{
  "hidden_size": 192,
  "num_key_value_heads": 2,
  "vocab_size": 8192,
  "norm": "layernorm",
  "norm_eps": 1e-05,
  "positions": "learned",
  "attn_scale": 0.177,
  "lr_head": 0.0108,
  "max_grad_norm": 1.0,
  "warmup_steps": 200,
  "schedule": "wsd",
  "batch_tokens": 131072,
  "max_seq_len": 1024
}
Each number is 128 + 32 x the weight over its row's rms, rounded and kept within 0 to 255. Layers, rows and columns count from 0. The size above them is the row's rms in percent of the matrix's.

# layer 3 MLP up, 768x192, rms 0.259, rows 486-531, columns 0-47
size [109 105 107  96 118  94  93  91 116  92 110 104  86 102  95 112 107  84 104  87 108  83 119  93 114 105 118  99  97  95 107 100  95  88  96  79  98  98  96  96  94  93 106  81  95 104]
[[150  86 209 127 166  94 117 161 106 118 122 165 165 140 129  91 127 151 173 158  95 158 119 114 213 163  97 118  75 120 149 170 100 149 113 141 178 179  99  70 141 144 148 151 120 130 121 189]
 [180 155 120 130 150 110 166 180  94 102 174  97 131 120 122 112 185 171 151 145 115  53  37  94 147 135 100 142  78 114  98 186  67 104  98 145 138 119 183 121 134 147 125 109  39 180 117  85]
 [105 128 183  84 162 160 135  91 127  95 111 125 109 112 147 125 105 117 108 150  91 185 127 147 154 116 127 212  51 142  68  99 148 147  99 182 174  89 109 153 140 152 184 105 155 122 126 166]
 [134 149 132 153 150 160 145 106 159 209 136 151 135 102 141 133 125 151 120 142 126 114 199 131 125  77 136 100 112 166  71 168 140 141 152 100 119 158 139 157 155  89 145 126 162 141 136 121]
 [119 178 135 244 131 129 132  90 104 135 163  92  84 116 109 222 120 127 163 115 180 138 125 161 131 123 115 170 144  84 126  52 140 105 103 142  98  94 104 132 122 142 103 122 130 140 147 111]
 [121 105 159 120 168 135 101 126 163 164 151  76  84 165 188 140 116 129 138  91 122 105 157 175 117 142 144 134 141 117 157 121 166 162 116  59 123 158 141 151 184 110  76 122 137 113 109 133]
 [112 132 140 156 180 175 125 106 156 134 125 147 109  72 104 104 108 174 155 155 180 151  86 107  83 145 160 118  62 154 174 137 132 136 102 138 134  81 149  97 117 133 171 136 129 130 144 144]
 [163 149 105 105  69 120 161 150 135 147  73  85 158 109 191  99 133 114 160 110  94  98  86 145  99  90 126 113 179  68  53  89 133 152 110 125 148 167 121 128 143 156 103 156 112 103 184 124]
 [100 138 143 175  86 139 121 154  89 123 111 139 134 141 140 138 121 160 165 105 139 139 130 147  83 181 151 169 113 113 114 137 117 112 182 119 129 117  59 118 179 113  76 114 100 101 170 122]
 [156 153 133 108 189 153 159 121 209 183 111 130 149 166  90 179 116 138  99 159 100 100 177 169 124 108 148 107 112 106 128 100 180 146 184 164  93 126 183 139 169 121 159 114 112 174 108 110]
 [152 172 117  58 158 154 158 133 169  95 108 136  98 111 167 155  77 160 107 178 114  86 129 121 133 124 201 127 125 185 120 195 139 193 140 145 174 135  91 110 111 190 120 163 130 120 169 129]
 [119 138  72  95 138  98 105  92  80 178 106  95 132  98 115  90 178 130 146 120  90 146 145  84  99 117 137  91 120 123 134 115  59 124 194 140 154 173 153 125 129 149 182 150  92 175 165 126]
 [ 89 140 124 129  99  81 155  86 125 128  95 189 160  80 142 170 110 124 122 134 115  98 165 141 176 188 128 144 140 126 142 109 121  84 119 110 176 135 169  95 136 170 147 151 149 108 115  63]
 [122 117 112 108 171 130 133 105  50 195  48 123 118 162  68 106 117 154 120  95 152 124  52 120 116 171 206 141 149 134 107  69 126 138 168 119  91  97 104 116 155 108  79 127  97 138 142 159]
 [ 90  66 151 152 108 172 160 137 156 112 146 189 173  59  98 133 135 107  81 158 108 119 115 160 136  87 157 151  73 139 116 178 120 199 124 147  82 127 145 158  85 136  96 117 134 142 159 169]
 [198 150  78 100  86 126 124 126  71  82 139 158 136  91  51 183 126 106 121 134 105  81 108 104 182  91 119 118 145 159 212 123 148 129  65 125 109 137  81  91 118 142 142 117 133 178 155 106]
 [134 173 107 129  72  99  96 104  82  92  70 152 130 181 100 120 190 121 115 197 116  85  86 161  99  93 171 141 151 144 159 123 111  78 151 128  80 164  98 119 111  96 117 144 122  98 108 138]
 [134 126 125 147  98 135 134 119 137  74 147 127 146 135  86  99 154 143 125 120 113 144 140 162 121 198 107  65 101 190 129  96 132 104  93 115 198  88 100  64 148 174 138 140  55 120 129 100]
 [131 106 175 102 152 143 115 106 119 150 111  66 166 156 175 106 134  82 150 145 141 191 138  70 131 122 174 123  99 148 111  76  64 130 158 155 125 173 207 137 139 116 128  87 139 138 114 105]
 [111  55 158 129 167 144 120  61 114 138 158 104 116 144 120  92  90 135 192 115 133  62 137 120 155 161 143 132 133 110  87 176 131 170  87 110 171 152 184  98 166 122 164 164 126 102 109  96]
 [139 181 178 121 127 122 139  87 183 159 119 166 119  75 145 129 157 135 125  41 136 124  88 125 133 128 139 103 137 110 122 135 127  95 186 123 158 146  94 110 189 138 101 109  86 156 164 101]
 [ 86 158 130 194 138 102 149  79 149 109 100 128 107 126 126  85 133 168 148  93  67 164 111 154 164  95 129 101 108 135  89  97 169 172 162 204  91 135  97 158 113 125 104 152 136  98  96  85]
 [163 140 102  98 150 161 107  92  70  82  45 112 110 139 167 118  86 142  57 113 164 118 150  95 136 107  95 115 141  93  85 186 141 182  60 135 119 155 165 125 117 110 157 165  96 136 134 151]
 [115 156 130 149  82 144 182 144  73 139 104  55 143 115 102  97  79 129  77 130  95  87  75 113  87 101 100 134  85 120 165 153 116  82 106  95 142 166 136 147 183 174 151 137 102 199 115  85]
 [ 91 126 124 155 130 162 127 107 129 117 175 152  62 132 126 176 161  94  90 102 194 125  73 193 123 100 132 166 105 138 224 105 129 136 136  94 172 142  98 138 110  66  92 160 112  64 150 147]
 [102  54  92 177 136  88  86 110 110 108 168 135 132 122 143 180 165 113 151 159 170 127 103 145 122  92 123 139 109 124 167 137  81 157 160 133 170 128 127 118 160 118 174 154 178 122 144 125]
 [115 124  83 175 174  96 127 119 162 140 116 125 118  80 138 155 102  91  57  90  70 104 131 109  75 118  95 186  79 136 143  57 140 143 188 130 154 138  92 119 100  96 123 151 128 140  73 135]
 [153 118 126 148 115 152 127  77 158  99 126 125 147 164 112 156  90 127 113 109 125 121 146 136 155 160 113 159 162 206  79 138  92 164 175  78 118 139 147 152 168 144 140 117 128 128  91 114]
 [153  29  59 176 104 155 144 138 163 148 120 142 107 105  93 154 163 114 109 137 114 125 141 161 136 121 183 102 145 162 148 112 115 100 174 132 168 121  48  90 148 103 116 123 218 129 158 156]
 [133  94 102 123 110 177 114 160 105 148  72   8 204 156 176 108 122 144 103 131 149  90 136 111 195 129 125 170  86 130 134 119 132 120  64 115 147 141  91  86 153 127 116  82 175 171 184 167]
 [114 101 114 102 165  94  96  92 166 148 161 115 197 138 137 100 175 138 130 129  93 110 156 140 130 123 166 150 134 170 148 107 100 115  73 167 104  72 149 148 133 180  77 107 112 156 151 103]
 [100 116 163 177 160 116 100  98 156 163  65 142 151 136 162 127 119 125 164 116 142 172 137 162  76  83 125 112 172 120 127 120 159 119 203 114 132 102 120 173  91  72   3 136 102 148 102  98]
 [134 191  82 130 158 106 198 120  93  72 138 167 151 120 131 141 163 107 144 146  97  92 155 115 106 122  94 141 143 165 121 146 129 164 159 113 110  98 168 131 112 127 151 152 145  63 137  94]
 [157 127  96 119 147 117  88 125 150 145 139  82 167  99 113 134 145 134  81 108 109 165 149 108 130  53 159 118 176 177  96 112  99 137 149  95 136  68 147 176 112 114 144 152 114 111  85 130]
 [ 75 136 103 149 102 115 163 136 191 104 136  99 164 131 107 136 106 190  98 172 130  20 153  83 157 138 129 186  96  93 155 170  82 140 140  92  93  92  79 128 109 132  92 133 131 111 123 134]
 [113 127 159 128 155 135 173 147 110 109 141 116 105 110 153 111 115  82 122 120 177 151 148 140  81 164 120 199 133 145 113 134 154  99 118 132  86 132 122 116 135 114 106  41  89 172 119  68]
 [ 70 181 105 100 142 102 159 148 128 126 118 144 147  57 112 120 163  91 142 142 100  82 111 151  66 121 131 133 159 126 160 197 140  55 175 164 144 130 196  60 115 121 116 144 137 105 145 105]
 [142  93 163 175 143 174  86 112 164 106  90 139 144 106 115 118 133 143 147 120 130  71 146 130 159 174 122 133 128 113 154 112 116  83  94 141  98 154 133 138 127 190 117 130 113 140 124 146]
 [122 147 129 123  89 130 113 158 160 131 161  97 180 109 124 117 143 125  79 165 127 118 111  70 204 135 161 104 153 106 158 111 111 152  62 162 195 230 104 151  95 117 153  92 126 106 123 130]
 [188 149 126 188 186  87 101 130 121 160 144 115 169  88  65 162 141  87 126 135 133 123 104 165 155 127 109 132 157  99 119 128 172 160 165  92 132 122 130 121 160 161 180 171 125 104 188 192]
 [148 144 135 151 111 128 133 104  90 117 151  92 148 141 106 119  73 122 137 211 138 122 116  88 149  94 174 129 145 128  77 146 159 112  59 159 145 106 131  52 169 163 194 145 123  88 146 160]
 [ 67 119 138  83 146  67 108  88 122 134 146 110 142 116 127 118 167  85  89 172  94 116  72 157 138  73  77 173 141 130 168 182 105 116  66  93 122 133 144 139 138 131 137 147 151 143 133 112]
 [ 88 161  89 167  94 117 104 125 163 160 153  85  54  83  91 125 143 127 152 147 171 156 104 169 155 117 131 125 130 129 147 136 146 112 138 147 117  72 111  47 146  67 148 178  65 142  69 141]
 [ 76 108 110 184 153 149 111 107 171 207 155 165  91 144  60  79 165 143 214 143 128  95 135 104 147 139  91 142 161 144 149 160 173 126 138 110 115 122  59 138 160 133 133 136 126 107 103 107]
 [136 109 166  51 151 134 127 116  50 131 136 156 141 123  72 127 112 121 111 108 138 132 132 181 189 157 116  97 182 108 118  95 116  88  78 180 121 172 176 156 153 108 151  91 150 143 165  94]
 [122  70 154 168 150 119 105 110 189 126  94 135 128 110 136 137 119 135  95 141 123 159 159 140  83  88 131 203 171 120 137 147  82 141 144  92  70 128  96 116 131 145 152 137 151 116 128 123]]
# layer 3 MLP down (transposed), 768x192, rms 0.227, rows 486-531, columns 0-47
size [104  88 105  83 120 105  99 104 115  89 109 114 100  83  98 110  89  96 108 107 105  89 108  87 114  93 120  99 100  96 103  95  87  89  98  98  83  94  92 110  49  99 107  95  88 103]
[[138 153 144 126  80 172 123 163 126  70 107  72 171  77 139 158 147 160 130 169 176 174 121  78 128  84 148 129 176 136 123 138 121 137  89 124 169 148  81 158  99 147 153  73 136 152  88  93]
 [149 112 110 157  85 126  88 108 126  66  67 134 176  97 117 160  95  91 154 118 154  94 115  67 109 130 144 118 105 104 121 146 147 193 183 138 153 166 130 116 178  97  73  93 103 112  87 145]
 [149  80 145  74 100 104 106 144 134  58 116  87 119  96 133 151 157 109  90 168 161 135 142 133 154 165 103 101 109 106  75  81 150 165 159 128 136 148  96 191  91 106 164 100 167 152 124 178]
 [103  97 142 100 163 143 180  83  93 167 140 105  56 149 133 131 141  77  95  95 107  98  95 100 146 195 151 163 137 146  93  62 140  84 115 127 140 105 102  97 116 139 152 148 141 117 175 112]
 [130 127 112 164 209  36  79 151 126  75 132 106  89 143 157 158 136 119 112  50 139  94  85  97 106 117  91 115 155 163 112 162 142 121 148 112  87 132 106  96 120  88 174 167 124 167 104 160]
 [126 132 139 133  96 144 127  91 140 130 193 122 113 150 105 141  55 157 104 170  64 115 133 132 141 169  80 156 107 159 125 154  90  83 119  68 142 108 162 204 100 165 159  80 152 125 110  88]
 [193 104 116 136 132 137 166  84 180 174 110 163 131 163  95  95 149 131 110  60 159 225 177  90 101 163 161 129 150 158 130 163 128 177  74 197  91 151 212 157 128 146 102  97 143 123 143 123]
 [130 105 118 101 137  64 140 104 131 158 105 141  85 146 160 117 141 138 130 136 104  72 116  90 121 150 169 158  92  65 107  96 100 174 157 121  56  92 161  92 128 150  98 186 101 119  90 151]
 [116 128 126 173 142 128 161 130 151 112 198  96 129 115 149 130  85  93  99 127  99 142 120 169 106 117 106 175  55 121 113 102 115 132 165  89 136 140 159 125 127 120 140 133 134 172  99 161]
 [105 106 152 121 170 179 116 170 121  76 118  97 196 134  66 144 130  71 120  81 133 102  95 106 187 155 112 161 102 148  86 107 121  94  73 171 127 125 128  47 167 117 151 152 131  97 214  82]
 [203 119 109 123 117 142  99 100 111 146 139 149 106 141 108 137  94 100  77 141 150 134 118 136 160  98 107 136 191 117 138  59 127 110 136  51 114 123 132 116  75 165 132 105  68  70 108 110]
 [111 135 118 190 139 150 125  99 128  88 125 109 114 139 160 128  92 156 169 123 140 121 106 153  87  95 186 146 178 126  78  98 158  76 158 130 164 134 118 143 131 123 165 150  81  70 168 150]
 [150 148 202 156 120 126 112 127 118 120 155 135 171  57 128 100  99  76 183 126 117 114  82  82 145 142 149  98 147 141 119 156 120  92 160 114 131 150  81 141  74 164  68 114 131 155 112 154]
 [131 111 117 157 134  83 124 107 142 136  84 121  93 101 107 156 165 149 162 137 143 117 163  92 130 111 112 117  89  95 124 103 150 136 167 165  96 117  97 143 148 135 147  99 188 132  55 191]
 [140 108 133 165 167 211 151 159 156  78  75 113 135 159 132  77 151 123 143 135 102  93  88 156 199 158 116 152 116  86 138  89 130 153 112 165 159  88 108 117 130  91  90 120 104 111 175 113]
 [149 180 155 147 155 129 161 108 179 183 123 126 131 103 102 150 171 119  98 113 179 163 102 174 188 190  78 172 127 127 110 109 106 136 112 202 114 165 146 135  99  79  97 121 111 170 126 148]
 [129  83 100  68 195 166 170  86 121 140 206 124 139 100 162  73 158 136 124 145 112  96  72  89 130 129  97 118 118  86 158 148  91 114 138 192 164  77 128 139 161 143 117 125 140 155 150 156]
 [ 84 132  94 119 124  82 137 116  92 116 123 166 191 119 105  91  53  99 108 145 138 175 123 119 137  97  84 108 103 155 140 124  74  84 145  86 136 105  45 132 156 202 110 110 102  96  91 115]
 [ 69 142 159 156 169 115 171 157  85 175 131  90 171 179 179  96 148 166 161 123 100 153 146 130  96 182 164 131 101 113 103 127  81 131 134 151 134  94 177 175 149 139  93 118 136 128 108  74]
 [134 127 125  78 123 122 174 105 153 121 146  88 100 134 174 114 131 170 162 192 111 141 132 203 130 164  94  88 149 128 107 175 141 188 133 159 132 144 144 114 119 152 130  90 141 141 206 158]
 [148 106 156  58  92 140 107  77 133 161 103 175 124 147 170 159 164 114 210 121 128 163 157 174 132 106 207  75 145 158 125 128 106 133 100 128 182  82  93 185 135 136 111 109 105 111  29 129]
 [101 112  94 140  92 105 106 105 124 198 150 137 129 126  85  78 150 171 125 122  98 144 135  97  78 127  99 108 149 103  92  77 175 134 139  54 124 120 178 160 167 130  87  98 176 173 161 129]
 [197 123 198  94  90 150  95 125 100  45 110 174 108 151 161  89 105  85 146 126 159 130 145 123 112 181 111  75  50 155  79 131 146 107 121  89 165 170 171 150 122 145 115 130 159 131 136 149]
 [161 130 100 120 199 132 135  76 145 198  95 158 133 169 192 102 176 100 122 152 113 114 172 120 133 143 133 123 115  95 115 141 126 132 105 173 113 166  86 113 137 137 162 117 105 160 158 143]
 [209 100  90 109  66 101 187 100 154 122  54 123 130 152  67 136 116 150 112 117 193 147 145 128 122 126 144 127 148 128 172 136 125 164  70 181 143 120 125 149  69 106 102 102 133 141  94 109]
 [133 122 127 138 180 147 155 115  66 134 128  55 158 136 108 124 111 159 149 159 138 160 162 185 133  99 140 147 142 114 169 129 136 109 163  87 113 143 120 141 112 116  96 112 128 128 184  88]
 [190  82 113 152 128  91 127 147  98 171 133 114  98 154 150 129 169  99 113 106  90 114 116  91 128 100 127 128  76 147 106 108 133 145 190 101 169 152  95 116 143 152 105 171 129 170 146 152]
 [147 200 166  50 123 107  74 100 168 143 116 128 113  79 141  77 159  71 156 144 150 181 122 127 177  83  79 131 123 129 179 115 118 149 141 110 135 202 148 122 103 108  97 155 100  87 105 144]
 [124  96  67 123 143 118 113 141 140 132 195 131  98 149 149 101 110 152 127 127 111 102 113 126 126 128 105  90 138 137 133 157 103 137  55 117  89  82 160  54 151 113  96 150 196 186 193 130]
 [144 180 150  95 133 142 106 106  17 178 171 150 184 106  98 134 170 130 173 130 158 108 166 103 149 121 150 142  88 102 142 144 132 154  41 154 169  41 112 152 162 136 155 115 142 133 105 136]
 [ 96 135 102 135 125  68 158 110  90 155 113 125 120 185 151 119 131 132 108  97 124 125  98 166 180 139 114  92 143 124 152  86 104 137  98 140  90  89 108  93 170  76 130 166  87 139 126 108]
 [154 117 122 122 145 138 127 127 118 135 153 112  84  74 188 129 141 115 152 143  81 145 166 114 174 124 167  90 153  92 105 112 144  82 125  63 132 105 100 101 116 108 127 144 151  92 139 132]
 [124  85 102 141 100 140 167 185 124 125  89  96 129  95 205 173 128 150 141 104 124 152 126 152 125 135 117 148 198 174 122 125  68 124  66 125 181  97  73 178 161 132 143 148 144 168 126 164]
 [ 58 136 145 145 139 139 182 180 112 110 151 114  82 162  82  70  91 169 152 130 135 125 144 132 179 143 133  84 121 109 214 173  94  82  73  96 180 144 143  93 120  77 154 129 141 110 169  80]
 [114  67 117 112  86  72 161 106 165  76  69 177 108 160 157 140 100 102 121 110 126 120 107 102  59 144  92 119 107 105 158  95 125 133 112 126 145 121 134 113 150 108 140 102 108 169 110 120]
 [159 155  37  78  96 121 104 108 183 178 132  91  67  90  98 147  93   5 151 180 151 139 115 123 153 177  76 127 148 151 154 138 205  96 186 172 170 120  78 107 119 114 170 107 159 107  98 102]
 [124  94  90 142  44 135 120 113 115  59  64  94 154 170  93 117 167 132 182 132 143  80 182 111 115 104 120 159 147 135 131  77  78 124  63 143 127 115 108  87 131 143 159  98  98 143  55 141]
 [186 121 161  78  67  74 102 134 106 132 116 179 114 110 126  98 165 145 117 104 165 188 114 109 186 142 147 171  96  97  96 132  96  67 105 152 149  98 146 121 153 159 122 109 154 146 142 162]
 [130 122 165  91 102 149 129 143  93 108  98 124 166 131 160  99  89 139 120 144 133 134 112  62 181 156 123 113 139  98 133 104  96 125 148 103 148 184 110  82 129 107 164 140  68 132 101 156]
 [129 132  79  92 115 111 137 117 154  84  92  92 140 150 107 109  94 100 187 146 116 126 124 107  88 152 142 142 147 117 109 150 135  78 156 152 187 110 123 171  66  94 157 142  91 135 109 130]
 [128 123 172 159 182 143 155 129 109 128 127 138 131  77 124 117 130 130  97 184 118 143 171 157 148 103 125 115 134 131 160 151 180  66 148 105 116 200  70 188 118 102 106 166  90 219 138  93]
 [173 136 102 126 143 165 168 168 186  80  62 161 131 130 137 168 177 140 169 115 117 119  84 111 145 167 116 142 100 144 136 181 112 139  80  54  76 120 116 141 162  89 174 133 186 193 133 116]
 [185  92 134 134 140 156  96 125 145  31 126 126 132 147 118 117  96 120 151  95 107 124 141  84 130  85 150  80  91  77 152 151 155 117 139  57  97 100 103 159  85 116 160  49 203 217  95 119]
 [115 147 151  84  96 139 123 112  60 161 120 148 117 119 108  58 176  82 144  91 193 169 194 128  87 160  73 139 219 163 130  73 108 126 100 118 161 118  76 133 123 121  82 132 116 135 122 127]
 [120 128 115 116  83  60 138 117  70  60  90 128 128 150  82 168  85 177 170 144  95 117 117 152 131 133 152  32 172 120 148 112 123 171 140 121 118  98  94 108 158 112 131  72 156 151 127  90]
 [168 110 128 119 149 159 123 164  98 140 166  88 140 157 105 157 104  82 155 171 102 144 118 184 183 106 125 160 165  67 201 169  59 160 133  87 105 159 142 169 137  87 123 190  96 160 147  96]]
# layer 3 MLP gate, 768x192, rms 0.254, rows 487-532, columns 0-47
size [109  99  90 121  84  95 102 107  93 121  91  91  97  96  95  86  93 100  83  98  91 113  88 115  97 117  99  90  87 105 136  91  90 101  94  93  98  95 103  76  94 114  91  92 101 129]
[[108  93  96 105 146 105 113  73 122 125 130 114 116 172  86  86 101 143 117 102 101 121 174 168 137 153  80 157 178 118 102 158  61 186  39  78  72 112 113 204 127 126 135  99  80 164 164 160]
 [165 111 180 109  89  95 149  91  91 135 182 151 115 103 121 140  96 133 189 163 110 129 100 133  89 151  94 122 178 159 117 176 109 136 136 105 117 126 121 126  90 156  86 115 104 123 187 112]
 [191 129 115 184 105 123  83 155 128  59 149  97 140  85 117  70  99  95  75 160 140 117 150  95  83 186 185 100  72 146 145  78 117 106 130 179 112  87 186 127 103 107 109 119  98 172 151  83]
 [121 147 183 106 161 123 171 118 134  82 141 115 107  96 123 199 130 151 167 168  38 128 164 112  95 205  85 142 126 121 148  92 127 130  98 184 100 104 144 127  79 172 159 172 100 171 126 121]
 [107 151 114 131 125  93 100  78  61 112 118 134  91  87 114  70 171 105 116 108 169 110 119 208 113  92 102 115 173 134 161 102 122 123 159 123 128 191 107  83 132 113 129 136 139 153 130 146]
 [154 156 117 154  68 150 145 132 117 169 181 103 191 125 151 127  89 164  92 119 123 110 130  85 152 116 126 130  54  26 107  98 153  85 123 101 124 107  60 133  86 117 103  92 100 116 141 167]
 [125 137 136  88 125 161 194 157 130 145 136 175 134 124  76 154 151 157 163 148 120  76 104 122 104 149 116 142 149 116 122  90 150  90  96  76 131 197 124  90 102  96 103 112 154 174  81 125]
 [147 180 125 156 153 125 116 154  74 146 134 110 134 169 148 145  94 180 122 124 174 157 101 111 109 162  96 159  82 100 110  95 129 160 182 122  96  83  84  62 170 127  77 117 119 148 126 168]
 [124 138 105 111  78 119 105  94 162 177 147 111  50 162 134 111 109 155 110 103 134 145 167 106  89 109 138 143 142 162 142  92 141 143 149 158 100 124 127 154  80 112  46 105  66 140 112 143]
 [ 41 101 164 191  94 112 144 132 144 132 130  98  96 140  87  90 139 163 129  91 108 195 132 173  84  98 124 145 150 163 161 129  81 125 103  85 147 129 118  98 102 103 120  99  86 139  68 131]
 [131 140  98 128 157  86 133 128 124 154 155 121 107 153 179 128 175 129 114 113 106 106 141 171 120 138  91  82  78 149 135 119 128  89 104 127 140 119 106 165 146  95 160 157 112 109 217 158]
 [125 187 160 119 119  53 135 166 129 109 131 141 108 139 116 153 121 170  51  99 116  87 120 110  90 148  80  93 137 192 157  78 188  92 153 162 154 133 128 114  95 127 169 167 158 127 104  98]
 [111 121 165  91 139 130 116 133  69 169  40 146 135 156 113 114 133  99 141  83 138 113 146  79  93 141 132 127  91 104 145 179 104 186 155 172  85 146 148 135 119 148 135 109 118 155  94 149]
 [133 159 123 129 180  78  65 115 126 139 136 114  92  93 161 125 125  63  87 169 111 130  99 121  80 151 157 110 129 175 116  88 152  92 123 142  90 176 217 137 108 173 190 108 201  87 128 132]
 [ 84 168 136 131 123  97  90 137 129 148 154 105 132 101 105 127 125 110 150 142  91 112  82 114 139  80 136  90 113  77 232 158 145 137  47 120 128  81 120 102 107 185 189 159 126 126  98 123]
 [ 97 114 170 129 112 114  74 165 117  88  98 154 138 132 106  96  48 133  95 146 102 146 159 163  92 136 120 133 129  51 160 120 133  67 116 136 125 147  99  87 145 103 169 126 144 169 161 141]
 [158  48 154 138 173 108 165 113  89 158  87  73 136 127 142 172 128 118 135 113 145  98  92 102 138 122 134 183 128 126 119 115  70  92 116 175  97 179 153 126 150  92  92 130  68 170 152 162]
 [105 126  89  95 146  72 158 168  75  93  98 150  91 134 127 108 181 129 135 147 136 200 113 134  97 111 127 148 112 143 153 133  96 152  79 181 127 107 128 163  94 133 154 112 123 145 138 127]
 [ 97 169 119 154  55  73 204 105  94 125 127  94 122 120  82 116 116  92 118 141 167  86 105 139 190 152 108 122 120 115 118 100  25 134 115 102 144 129 165 178 172 114 152 127  88 134  84  64]
 [142 116 166  89 145  49 173 138  85 128 140  98 107 158  81  80 136 132 167 160 120 134 123 144 134 114 158  50 167 103 138 119  98 133  82 143 136 166 160 141 135 164 154 138 147 115  86 103]
 [162 116 162  82 133 153 147  87 126  42 135 121 121 125 154 135 166 108 116  75 152  84 134 110 161 159 144 145 145 111 151 151 124 135  76  98 140 158  57 109 120 112 174 123 102 219 154 124]
 [128 122 120  94 146  51 134 105 160  86 121 149  69 109 138 175 118 138 177 114 112 120 176  86 117 175 136 100  70  96 193 113 105 132 176  73 134 129 109 180 100 134 143 127 129 137 157 133]
 [130 109 113 162 125 134 180 118 137 167 153 108 163 160 152 119 133 107 126  91 113 139  68 150  87 178 106  99  98 138 144 130 168 138 107 122 134 161 159 148  91 132 158 122 124 219 132  65]
 [133 118  57 161 167 122 165 147 115 143 183 161  61 137  78 120 140  58 143 107 137 147 102 159 145 150 173 122 153 113 195 139  58 119 137 123 110 177  96 203 125 100 166 123 135 112 149 128]
 [192 153 154  50 112 127 127 165 127  90 163 126 128 143 139 110 105  74 109 120  97 121 111 130 142 188  82  93  87 139 135 120 145 105 104 147 105 113 139 108  89 148 139 169  71 154  89 114]
 [135 143 170 154 153 131 150  91  70  65  68 108  68 137 105 192 148 102 140 144 130 112 126 125 105 148 208 113 153 182 147 155 112 114 105 112 127 119  62 154  81 171 130 130 176 131 223  84]
 [143 135 159 135 109 103 163 134 103 211 113 135 170 178 108 102  87 139 122 118 128 132 178 115 146 201 106 125 132 112 167 121 118 101 101 103 120 142 164 122 117 130 134  62 144 156 157 119]
 [ 80 125 143  97 105 133 122 119  85  94 120 130 161 149 121  95  79 135 141 104  97 118 103 116 154 138 120 102 145 140 125 157 102 141 115 168  43  78 152 136  91 128 116 130 135 108 137 127]
 [124 108 210 117 133 138  88  93 145 139 116 110  96 161  74 128 120  72 111 150 147 125  69 169 116  89 126 121 149 125  84 143  74  86 143 150 105 150 126 128 111 100 112 153 136 125 125 146]
 [173 123 110 181  66 187 144 150 109 173  54 138  94 132 145 138 162 151 125 152 104 131 194  99  96 109  98 151  99 111 117 140 124 160 165 105 141 138 130 159 120 110 140  91  73  84  44 159]
 [ 87  91  94 131 133 114 196 118 131  79 186 137 125 103 140 164 108 122  83 157 159 115  89 108 117 168 106 139 120 148 124 163 157 131 123 128 124 119 126 184 135 115 183 152 124 147 156 107]
 [137 119 112 182 143 122  96  98  84 147 116  95 133 109 191  83 144 168 133 123 171 154  84 151 150 197 114 152 172 147 114 151 194 146 158 103 119 111 107 134 171  88 179 113  62 172 156 103]
 [173 110 115 128 148 145 127 133  85 144 129 137 197  88  92 186 163 106  64 138 150 135 135 161 146 181 151 118 197 107  86 113 116  86 124 121 128 127 151 130 185 120 118 142 107  95 103 186]
 [107  95  93 148 159 163 162 104 142 165  86 151  83  93 136 147 134  91 151 145 114 161 159  57 127 125  59 169 115 134  56 170 135  75 109 132 152 127 153 156 170 187 125 118 145 179 188 153]
 [167  98 133 146 119  63 164 130 125 127 141  80 115  83 154 116 112  42 144 108 151 140 174 157 127 139  99 176 142 166 166 148 211 128 138 141  75 119 129  87 124  91 133  76  98 148 169  92]
 [111 127  74 140 142 126 122 127 149  86 116  96 137 182 103 135 119 114 111 121 152 136 112 119  95 105 169 109 156 201 132 146  51 167 106 156 139 133  98  66  98 101 159 167 145 142  76 160]
 [125 179 148  63 141  97 127 122 131 163 120  90 102 111 157 138 150 135 171  41 131 118 145 168 131 127 182 100 166 135 163 162 150 134 152 122 180 112 112 149 104 143  84 169 146 101 116 135]
 [142 127 144 135 110 171 169 169 102  94 150  92 138 132  99 149  97  97 143 148 134 108  99 152 168 159 189 141 132 115 101  62 126 104  62 134  88 100 148 138 133  67  91 101 113 108 158 141]
 [201 133  97 111 137 135 156 157 140 124 202 111 165 137 124 142 114 121 150 134 102 161 135 194 141 102 156 182 113  72 121  95 112  89 130  86 183 119 163 134 120 157 130 156 129 142 128 131]
 [106 146  45 122 175 108 163  92 165 103 142 146 162 139  97 112 134  84 129 114 145 116  99 125 133  75  94  92 169  98 128 129  84  81 158 164 163 148 150 146  90 141 144 145 103 105  97 102]
 [140  93 113 116  73 108 146 104 133 114 135  78  90 135 216 125 161  91 133 105 124 140 148 145 145 161 117  77  58 153 130  85 182 118 174 117 145 138 158  61  84 120 119 128 135 115  92  96]
 [104  97 135 125 173 187 171 126  94 112 190 154 109  82 150 171 206 131 122  99 138  94 120 130 155 147  64 113 134 146 141 116 167 138 130 103 157 129  85 173  62 126  83 107 156 149  99 148]
 [111 151 141  90 137 102 153  66 118 140  92 103 151  71  89 169 121 124 120 139 129  86  89 146 118  67 126  95  99 150  91 146 103 135 171 106 161 123 140 165 164 168 111 134 160 111 205 173]
 [118 120 138 125 137  93 107 145  79 171  95 135 163 179 137 128  80 101 124 129 132 101 141 123 190 127 135  29 116 120 150 121 106  82  32 161  81 155 192 173 165 137 115 127 118 114 180 127]
 [ 97 169 128 175 134 103 230 113  96 119 111 127 125 170 141  97 146 151 100  78 111 119 157 209  99  43 173 117 128 164 165 143 121 106 115  86 109 152 169  84 115 127 139 125 113 131  85 161]
 [144 184 164 151 102  64 101 151 161 170 122 110  95 157 108  87 102 122 155 110 165 117 149 130 100 111 211 125 180  80 106 149  95  89 113 136 149  94 110 110  83 143  72 165 171  89 113 156]]